{"n_layer": 16, "d_model": 128, "n_head": 4, "n_kv_head": 1, "head_dim": 32, "d_mlp": 320, "vocab_size": 1024, "activation": "swiglu", "norm": "rmsnorm", "norm_place": "pre", "norm_eps": 1e-06, "positions": "rope", "rope_base": 10000.0, "rope_fraction": 0.25, "qk_norm": true, "attn_scale": 0.177, "bias": "none", "tie_embeddings": false, "parallel_block": false, "init": "trunc", "init_std_qkv": 0.0442, "init_std_o": 0.0, "init_std_up": 0.0442, "init_std_down": 0.0, "optimizer": "soap_variant", "lr": 0.0082, "beta1": 0.95, "beta2": 0.98, "weight_decay": 0.0, "lr_head": 0.00861, "warmup_steps": 107, "schedule": "wsd", "decay_fraction": 0.592, "decay_shape": "cos", "final_lr_fraction": 0.1, "batch_tokens": 32768, "seq_len": 256, "doc_mask": false, "z_loss": 0.0001, "train_tokens": 135800000, "steps": 4145, "dataset": "wikipedia_en"}
Each number is 128 + 32 x the weight over its row's rms, rounded and kept within 0 to 255. Layers, rows and columns count from 0. Numbers have three digits each. The size before them is the row's rms in percent of the matrix's.

# up: layer 3 MLP up, 320x128, rms 0.389, rows 298-319, columns 0-127
# down: layer 3 MLP down (transposed), 320x128, rms 0.365, rows 298-319, columns 0-127
# gate: layer 3 MLP gate, 320x128, rms 0.388, rows 299-319, columns 0-127
up298 094:094114178145145075100107177167089096149169137094117113168125154155141173138049117076181107117145120198098154170082162130125105132109157186097126121137116104126168115096068128118158107100150114101120109066134123127106125072101119129099128145184080066106161181171108119082038138145184130120109079169170111085135089153159125161153100138080133167111141137143161120164116116148129112152187
down298 100:072122127131140126099182075131145078089137129173146173078159132172141112110122144107176184159125142069073143151127137129153130118159188133139145103136084143124097140081116125180170126109136133146161150104134117153170161081126195115174128118126117153196135083112168100202112176130113155137196154105111082118125096115082118020169100152138095151167093120185126150113120114153140170140174
gate299 111:134086180080124176100077136094120143131132146122158093118087128096117153055111148124145134191172112184082181152101185127177120125119171162124154114154120102126094134138155134103072160144179145074161163157107085161090107138091120150144068117171158164081132103146057108049141122158143137086130161106141086119117163098188073101153134140110084151121153112111079106132074154148116133138185
up299 104:085212122118105130035080100146136129161122112132093081083127141136155114118194106152159087133134127102106091137121171145164152193071116170122133117107171138113108155126118187140084168093120151149158109103095135143106111110075139092182096091181100167099163184139056123057095133179162123112167083115145104130102135153121097108146149099119122117175130104096102160064115127160072129104111
down299 105:133128093130124147109158127119138149163160080120106138095081175132098079112178109108094075155121086125140186092107174172134093180137121168095067131174131108151143083111151152125096113097171113115133173129082113126093143107155104185153095116140131141153112178115086193114148137155060178170146159124126155200162135173112151112061073139176184199125130115114051138151163132094135142149121
gate300 098:105134196138149096119089128094071136139097100078160168135103146094112219143091063143131166133160099149149121119102147073144179126142174146151130115145165137135140154162164128133116117118136120136100063171159105108086084123121143091154129114105133095158100101124124149048172062174125140117120125069176147132079100142149124136122208098178145144144070083087065135174167117112118120188119
up300 099:158104085163152182156139136182148107103163113141080155111131129124094104115098141103128157089104141076176143096101049154153112121126106139143094121143119122104123122099111117134166119133168142100117139156105081093139133094156151138132097160054114151150169106112034109128204131117147140107147132180146093069121188107100130170089060234123127183184131121132127108140088084076131117109172
down300 100:135132121151143174137126135117165188051117046114181080122176051142110073078162144146139101102096125107097115147116092139168161131153131106104163145130061118081192172113140087127111112115103149127144111137134099110133097092058141172132098107150107146143092158066141080137112144152190194120123121083146135135134142077155107126136131078123161094200164102176141161120143137092168172112152
gate301 109:128150121115128172124145097116114142110133110129147164079145120177129122145217143130124081140158129131151123102163102097116181182144124109169152151132115072098129166143143113084154161070074066108101177146034169082143109101130150170123117135105167127122154177161148131152163124108164102156132146134116067086118166088113143085043096108085144120195171125123126161115115093088072182113177
up301 102:099099198129127132116135105153157122139147142175128102168108124163098063094122152141099188163150176169078081129127101102071128113161107180108124140190110111125129121138102048126076115138174170027139134145116138115149108116098153097146193150186156135145139092091138158117184160103133097133134146065124176172138120132128124080169149094183099135099122124152112141093214129150144107159141
down301 102:122182116117160122175183124082155153105147130088117142075116106119083148133127162116135163070175102173144198130105163213138087086128174129110175136151093194129168118144210113125155121128099119170100176141134161144105120086135132121161117157092190088115103128130112123142110108147165151063146090160121120180159150112132131115106129161135150089097121181069147114060100164083181137175129
gate302 101:170115148166032149078085203106131209134103118086130082179090126176066074150150107163150125087121189119128117119101140088139112152155152141190158116143113093156060140107106155129166132117150095097133120122088175150113169074148086121171138084181114145104122119093098131156133115107142094071129158138136182106110067073148105150123128155116095123076140144103148129139115146085086141114126
up302 100:111083166147168070144149122133071117136144189122153129107120152149117110123120075097135118109153086095156118162100077160127149122120180145207101152125123164102146158112120116126082157155135081097151145145127151183111173136148108121168076103087149175086070059140133144158124088176167070112193157108078193110134146092103170129063130096066136126143094146121063158129165085124134085150131
down302 100:127118073101097122147113075158153081112185166183165120161118148052143116083130139122133172142170135116138176126152097118159155100088048107118126150124082078131172164195109074133076132171077168086169116138135127099107170086110095129163107130157140158156130120073165146140129116073124188137167107138120106174146111148118065141148116102155121126065168092154116130142071113116108171079091
gate303 104:152124131150146099093166168069149105134077087125120154145164103163094118095124150053113155115146082148189124131196159100123114094141072127120121107066112153158100166127095117121145161175155117128136062094181155120107085171141119195119122097114076106139159079177079112192103098120175152085102121145154144178122206080156128137162128164127124112090097169156122095155085122092106102130168
up303 107:134105132180128069117106136140149181085094144213118175127130037104116152074087174102126177139093117141177147116162122112089147132090113138113084074076126149066110178122138095133091125143143108094098162076085134143134108137123175122099144086095066103098139125159128111125112123134126154098131100127114149091177120118070141188126101080089185128110120169069149106136102131126159114058178
down303 100:085177134123124146114115183170084105108116166112128144106107117177180166179109115111136148081133113124141150121139160174140106171125113129144160109105170122144051130141147146134154199135129135075205127101138105185122144159105103136082084138114135116117178179112128116174130190121105068145212099098127121142117091124121227145124161123077100139108151154144225126080109119137115164171131
gate304 106:116102109051108152137118115131081149158122201094159156127163140129138163118122124078113117140138155161121138163070092088185124139112107135190062124202116114160142131210117136121108165166180069161135083108147061087191128089169133174117116117169189113095093158111104146184127127117117087126150101134142162152104178186134150091133106134085142104186116149113093119119155148104117112166092
up304 103:138162131144138128072148144158079094100096184143109085173103152140166180129115121080124145143126174098107151105090166125137157152135089210137180146141073186100142139135138149093131164098131103122111089108126083099112101122105104100171214128181145124078143128155103133136154155127123156109115196169150076157059120178090101090167103103128168125111124095078143113112151229114112158116161
down304 105:163104044119147181152142193154108155168123120135115104087182143123113156133163092090036160192122108064146161109091103160111121123132196154211111112141150089113148091198106135134134122075169099123094123148136172082137113145160139122092114099167094142186130166089086118131195170088087117122110124116144126115151132147070162173137160135106114080117131098124139130114116100116107154103097
gate305 100:172148119096086136132088115134141190143113154143072094122054174100172156130142119122145101159085071128087101174125160164097132121128138123105104177112086136172150164176173133107099129131089129181125132056142130161119098138158088137164075143167148121101091081112084120149127079168098175088233109147135119135151154176124162129149175076107088137143108076097164157098088094111154135093121
up305 095:116091156123142150125107115156066132147091168169126186153082140099116160160150110121106132117087032158112097106102133111152161151160130158158172129158160128102138089185139168133172107082128137169072067105053097152051115190194152101166148157131113092177148114135100092158113104175120132168116157166127124129170101116161159151108137185108136169193113116126151130123185089118144146153140
down305 102:121138138068104131215155068073144198192119096072152146125121149158162129146144135147120118178178117177118115138192156093167099150095149162127101099138104119042112117180123138078148151155084154129133116130158138114052147106120133139087125150115112112104107064091111149110088107136153071146121118126135163104147141176107164172120151116123131134179083088104138130172130072089062155152099
gate306 098:134121130132185163154137103155092125106184209142100124153135088128104124099157065107156138151047132167099134192117113123097148149089175168116089109183127162104118136155117057127158103154071104162136077129180105079139115138141093103137153107142108091098084159082135158123118147174121127158138123091112157135124179111075121050120110095110182184166130145085084168123105133164061145112122
up306 099:121129128125129182169149121109142102108150200125141139124143102102171191118136092039109097140117180175124115120152159111058117136218165109119132115097143117128150193141092130096149084143132141161136109145170143175140156132111112069164124133157112099128073113174106132074161086141064087128140218091164182102180170080124085118144095150153102157149165136185114120117122117166109144126137
down306 101:066170089155187118101165115106104128143084158153123123102103053128170128117074077078145108116097155132084113162124162189101125185140103146109072152184125129065143182083158114092145166159192134129134148121158165133060174158116105114088120118161100095090104129047125124101157195166101155126132124117202078124123124150110083125095143130108133169106087120110143147131094151118117097118153
gate307 103:135149103066122117156129046129158126106083140122117151114135104119110196174060100134097143058187108093156160136090064108087169098082106119095067080140094096107128069115112119082138101144123088114072124143123143098115118173160118131120138114153157066139140155124105178061127171111208161065134136178113095098106123136129074185139155113121089105141149123113154121125126093128148141159097
up307 100:091183139179118080107178188118150157121170201100141145113122145140134195156123180199104168128145144113145138163112121133146148118147099124149180083125091111107145150113112185091099153120115173123127196131130125139102139116161079156103177115191137159060120091123129189087160163151131094057134153127136114171142170088092107088134129100122154087141114102102135160147061182167111112173089
down307 101:122128073062169082078190177135152149114063147064096081091170120176147113135148086106147172103167165106144092087115116124108121124113178151164119116122139108135162117103086144115145108108099132116200144180119152131153108140101115110098094166113076143131150091104164146101117165087101105102139123132121128145124165087160116108102150173160089175125079103078096165091076100155127174233139
gate308 104:105124075137150123143103141131131094139051092124151095172091145096095120108091064126141119114139167173130109080101177099114101092160173117155158143148116136168160121132148115173162155146130111162100172146150219140170144111127151167093152101144166127148110134114103048096163069145094139155126156147126148157089099103118180153160065185149106125092180077193091095048116155168138121131116
up308 105:125055116099122082149109145157090108074159191107102162125143128067118104166106102128079079106122121148149083148181134158150099127161094104133112145096103118109171142190162116076108188104110171158153113177125095171156171185131129155071169162113146137112125082178098147163134129110081151113168175139125159075095179113163134119121166097126116147140151195136177145114159114077114188163163
down308 104:104139120188117154091139131190149088128102119129155194141159126154156116163202213127131119114117140184096146133156078132125108148148111173197133080170169143173094127122094137124137119148188169109141166122109152115114065101115105140138146109060122156093109131136153114099126081095170086141109057152163147226171157135124149153096144143101126150073138116162116125159150110167077077135158
gate309 103:141158080156076135105113086121122158116099129123134184120131172141113151113175185118210102147128182186101120144175099114129202052128136105111102124084108113074089099103066146080121131176071112085098174168127124106102136101093155101080132117100089134121114108144092122179126070144090111106161149090072084140156146149121128103155115151080121153182099149116121105169139133191165096126162
up309 104:174132123134139131079088170132112120141154129066132103055189128111144122115119103131170108164163139101121090174148119133080130165111098111102103126096136123106149093132122166074107100151132206174123081131152135113147123128111138111109150117126096099145082097138190057195144137129106039104139144153076125173087129166105116106107129133118084094048132151073198141125175164169108058105118
down309 099:093103110130115108106120136155129091065102139154158204119127148174089126107113169086137093115132112123114079130141155170137108118127117077105154127219105135066166143132130111112102119164141117114138115102057106124157115080159122137109172084129071118150122115122120043123143102089074144191059134107188133219115138158151140107140106093141090127106095132220104099118091133128123154169174
gate310 106:145239133088146150115158086136135175143140113153144159135136094149080123140093126071161118135127170171135125118159114159107064102141122115181150119181134103103104135151130174105120152174165076153038114145121115073192126127104104165156141115156162100144186156163174075125110108164093097127108186103123169143153160139107129066125125113149134110143191165128082135151096180149148118114059
up310 102:143142156158113082127120187094178111161115126088097117038099151107113161095163200119099095135138098109087060128132113098159124113135114110140120142072129128140167119153118076139122125148152151200177158042143149187119120087079153153108102088111105153071092138157095170122094122109157110082099104113180132184070149136116179119116163083113121136113093084174130134155115150096162099153169
down310 092:180137162119118155142055093148053128091142145146164123149124185171106140162125068151123103157182129138100145156160179141088138103119097153152171139150159126118094158101162160102089133154181091154097120132176118088119124110154156126140178133106141142100061124171084126138113129072073117150111161122087089148184127156106105160024165160168076150114134138194127119131113081113080118095097
gate311 102:102152109148088058143055157102057092126089206151099140114129139127049117114165124094110134169135120132186100146113110112105121120136130137154199130112219095125109186132131098119152137125139094198131096141170184137147155134143147125179122091093142071099064177138087089151166134122090156061105167182120137181172092156139128093145134127169109139154146128130108135105126112142114099128122
up311 102:117133167130163121102093146125167152085102116126179176174126122113103202173093124131085097130108089134143094100185069092106104089116092161181159144154106097131118154073140177171066152148156141155180155166109114094136137101120161164179130144136112163109075087091096141111122087128135117108183145138148092091090137136075068141109179174189135110144085096101185091171102148127096078108138
down311 096:141145126103048120123115177125144147159176118179127114071156100187064113100146092058153161141137113130118088142075083193141179141094136099160206134133101195106151130155112100162139157192143114107129120101128133158149088206081134188180104083138167129146128140117069113118166175138078115124141076127110160170159115142142117072098120141110124142107171120144103164123166107143121154130156
gate312 099:182191124091145129149055088066071096088177092113138185132105157101076140155173120158110095094132158131110104097153107079154094096156136112094118181126143140154164136155075109160067180119146129122139118147182101174167106161218155099141130096106133151129140148146140156136087127097218170079158119135136125148123094141162114095132130122152105103086174153122143095085142097103109182145135
up312 095:124113137109062150147211112190199138144082125192143119106110126108134076095109154189106139145127137141126191116133154086110145166088131123149198083119132111166103094135142185138111125133146163142098102134116165049080189084092148120142117126120129196157170068082119169130108082191096094115115088156143120165190141126153140163159108146144158128128108091135144148141164137145166128100085
down312 101:140147161172143084114128180139093122165064057084115118169106113110131170100084120131125110120182127143177163098126115102104133200110117132164098123123057126131109088168132125122138136134118149103085161148103130083135145068107140183148126142107164062159169151155143108108115139158061068121091099105094096047185124159170181105128156082093100190097100113149155103138108135108186104101107
gate313 095:105103086090142098134133158158146109136100074096144155130092096118085157048140142117177123098174081116168133129169124136153112093083117187148125212136165082099072082144155103123088074179150169128045148128081152098144111093149125117167108140112104103099088141161150103141142107200151150151131163171113103113105113144132126140162095109129091117126084043072112142109136110189129095120095
up313 099:062110152146167093128184131158134134143148120099129109143112073139067127110087093162161120091159107157138116079172146114075110146083091144174116216137154140085133098153152059156103119093116115156081149122105155122102145116094165132104075145099178148100096188116133144174134117177100109127165166106134113128112111135118140089200081042085169136059104104078140102105077103137134108150138
down313 097:095117160121129072107119156109166057083119127141157144116168080188111150143135142095137097123094186120114166146139125224177165119130134133117142056144120149070128108160129126105083105130136147163152173140131115098115129096154112110089182169167117182063114117084150156052108115142112092159187186139112110075097053128114108148124101073180157127151094108128161139085151116138097121114096
gate314 103:111098136118145103151114112124097154168151136207123104054199126194154085172111104173117139133091144228130100154104144131125135158144144144138128151115124105101154107088125113119149212141114098057154084108122136173148118094124126137106147080136138141165106095141084161102130085162202101136150160117121097103127091155071164106075140153171084132156112126174088106078136191145146131073105
up314 100:089155132155107122119204140119136119145094160111086144192093116132106153143130078119151148142073122075152144111173109109119131146154111115078141133107130102082103145183139181103121041102153127152140123093102067067181116130145096114120150171135116069142115175143133124144144182058080154103064128185102110169102174138159085136132213131066173135118163104149135092164127142170106123161134
down314 103:162105094101082171182093223070171190118121160157139074126119084081131136124160055108128158114154122123100111164184163127151168130119100103130082119119150141099143113143141154091141134043153112082136150144101118066137145150134132143115083086119084107088075133113120092161145124183173191127149097073131078154128149103097083103144106133138122143094165099169115134203129123143130094097129
gate315 095:090135093151050119144142164161133171148113098182054092119179177097135040118123111153161179078130104112184123152130109160116069115093126157049142143099152149109139112185159172114094122141125156095073137128119140122140175103059078143074089097132102108138140125158144058145177141099120136101148148122105110120145115159129091052141090144131118133160157115085152163173096108110132106127143
up315 092:142152163134137092126149078097091118154100114177095140065109115155120096090153125123123113092070109114175155089116141182125148099062161128129166142094161127187164167132132104117110072219145081090095130179120176129119110070093102134166076113159156105142188171128151087111137150159138168123132137086146096135180083134142098120129107120103129088081176102078114092138130125102132068212129
down315 096:105178120078152133154157150118104117142108121144157088111099132130078121157138156133118145104105121112139085100102115122165071111006125105067152109150103092094083102146164101125142128138187168106108111133104104075132101084104134102103119103136097091172167145157096120197122112129156102148199104172088143214123123218173114163139111130152121064092145137180125131116127090091164136105102
gate316 084:122146078145136172165131105102126134149131108156119148103125115090136086100176148118144094133086108112117147125109116149171143144096091082070132161142110125137185177128069096154161172157073129114105129151184116160124074105154120240072142088152123115114132117183116122126192158059172170097115125105092132140078121103116130131119167162159059147147156132155144059088116071102100077089157
up316 081:110133103086142195143128066046137162123115148173101163100146116095119098095122140121175173152110134090117138144113164138156120134118131059081118145109184144136159165114116117144149191108067138067107140104162042158084107132139126180112123109153123123108112121155151093141195177085161160083145133103063154091091090142113098078077150161146062099136171131141137108097094108099096102090115
down316 099:100079125107150097185097145132178135107150067111145105142115136123137130147173136160140127103086117119088147156171131183117132134077133133077149083161126086118145150120082118161135163140075138169055171141152111166107187118116112147156154108161115128121124156160100169131109133072182172083114096146090159075192125120133097162173015171131155111128106107140103116163144082186104075132078
gate317 101:044080152139149141131094096140078151094111164087119099172155089179163063101147097048154106128165146207109093122127151124137174144095108137137110174132131160112134107155122125155136152111132114098124090177153122152126105131117148170109080156120090099068109093116165092166111177148144151164123094087130125108098141074130201176177121107090100136106214144085161102154115170144168092113132
up317 101:099170173106105089100115118148094134127134082144131151148120195104139091114138146147110151105149122114111135141156128137130136150044190179205114154125137143232122155085208135166095168124108135074130143119096088086155069124140120126133158099105137101137149117120193185216187118126136106134088131128111141164109155130101148162137074119116127081094101128104128165117117160193124178170144
down317 100:090107161114161103147151116123136093080120129142172103110148148209137144190181125108097115179139075138108081186083066128185146201094068125137098130118073130113161132155105061112074105155118167146152184105112095111095124126105114112123117078103098121140143131142152146093129136137087126104129096143077152104170145102154118219136124090142098084133154085126115126089159074114127115093204
gate318 104:130156163085123107139133115155105166113121148163148167161130105120096116186127147123129078082085136106170205120130168154143163125146109102160139151056119132089125121161135123148162152113118100138070075085117080152096177067139094129083126145132090142161177167219134113187121065174133162091189179122161141138132136100130102155160114099160048081134117111180105177117140177146107120134134
up318 104:101118207148096136100150111169154126160136095131111104168093168085085115179146125092107087074094103066150130067110131123113116128124148142106123127165125161146112085167110120123113115115153170129065121120126131131094103127035089137094139093165185132200137117151145105123088130091179119136086084113102141127212120153192128149080149100093101100150082162129162097133127189116066094177111
down318 105:115115120104203196120095132097071090098168091146169176139113202081119084148090180110177118165088137121118156102116092161130104090103103078132103086124138155108147129202129108149092117087082169129105087101126108133127153178139117116153149116130139164123156142093179070146092110151174114098165122142152153197133149195148196082174085102126138183121111137122142160135162126163151155164134
gate319 090:101142092140105129129114142126113130165150139080154097143134124094149139156115100137132062147106097169104155093180085121160081164130136108150129118115087161171066148089143115091117119099102096135156194155107120159125155169129165153064145122129121181122188084207082142157175067160124105148170142150121103090086123176135202042190130120156079149098119134070154120129091070155128138105123
up319 099:117136096085119113161128102133061121139105175122139169073110117119086131136106147109126183155133174094137160127121063165095069091119133174133137072131158075171155121160085113214198145078115105080146098098056104139160115077088117129126168169125149108107098150111096083130134079171078103111108100115128158151111094107181119119090144166082157114135107101158085109187142101164087115160137
down319 088:173131110112153097129170189074093095183115172174132104068146156162133128121155125120179129111155127135138182132120108132086046139164104122147155106094135192129170133151100087173102160145136132132101135126182143132135125140117149150105127121093163153164189087083133073110113145170117139129089106144153108185095186064132119146122162045132061092092100136050114155129134107168085116156093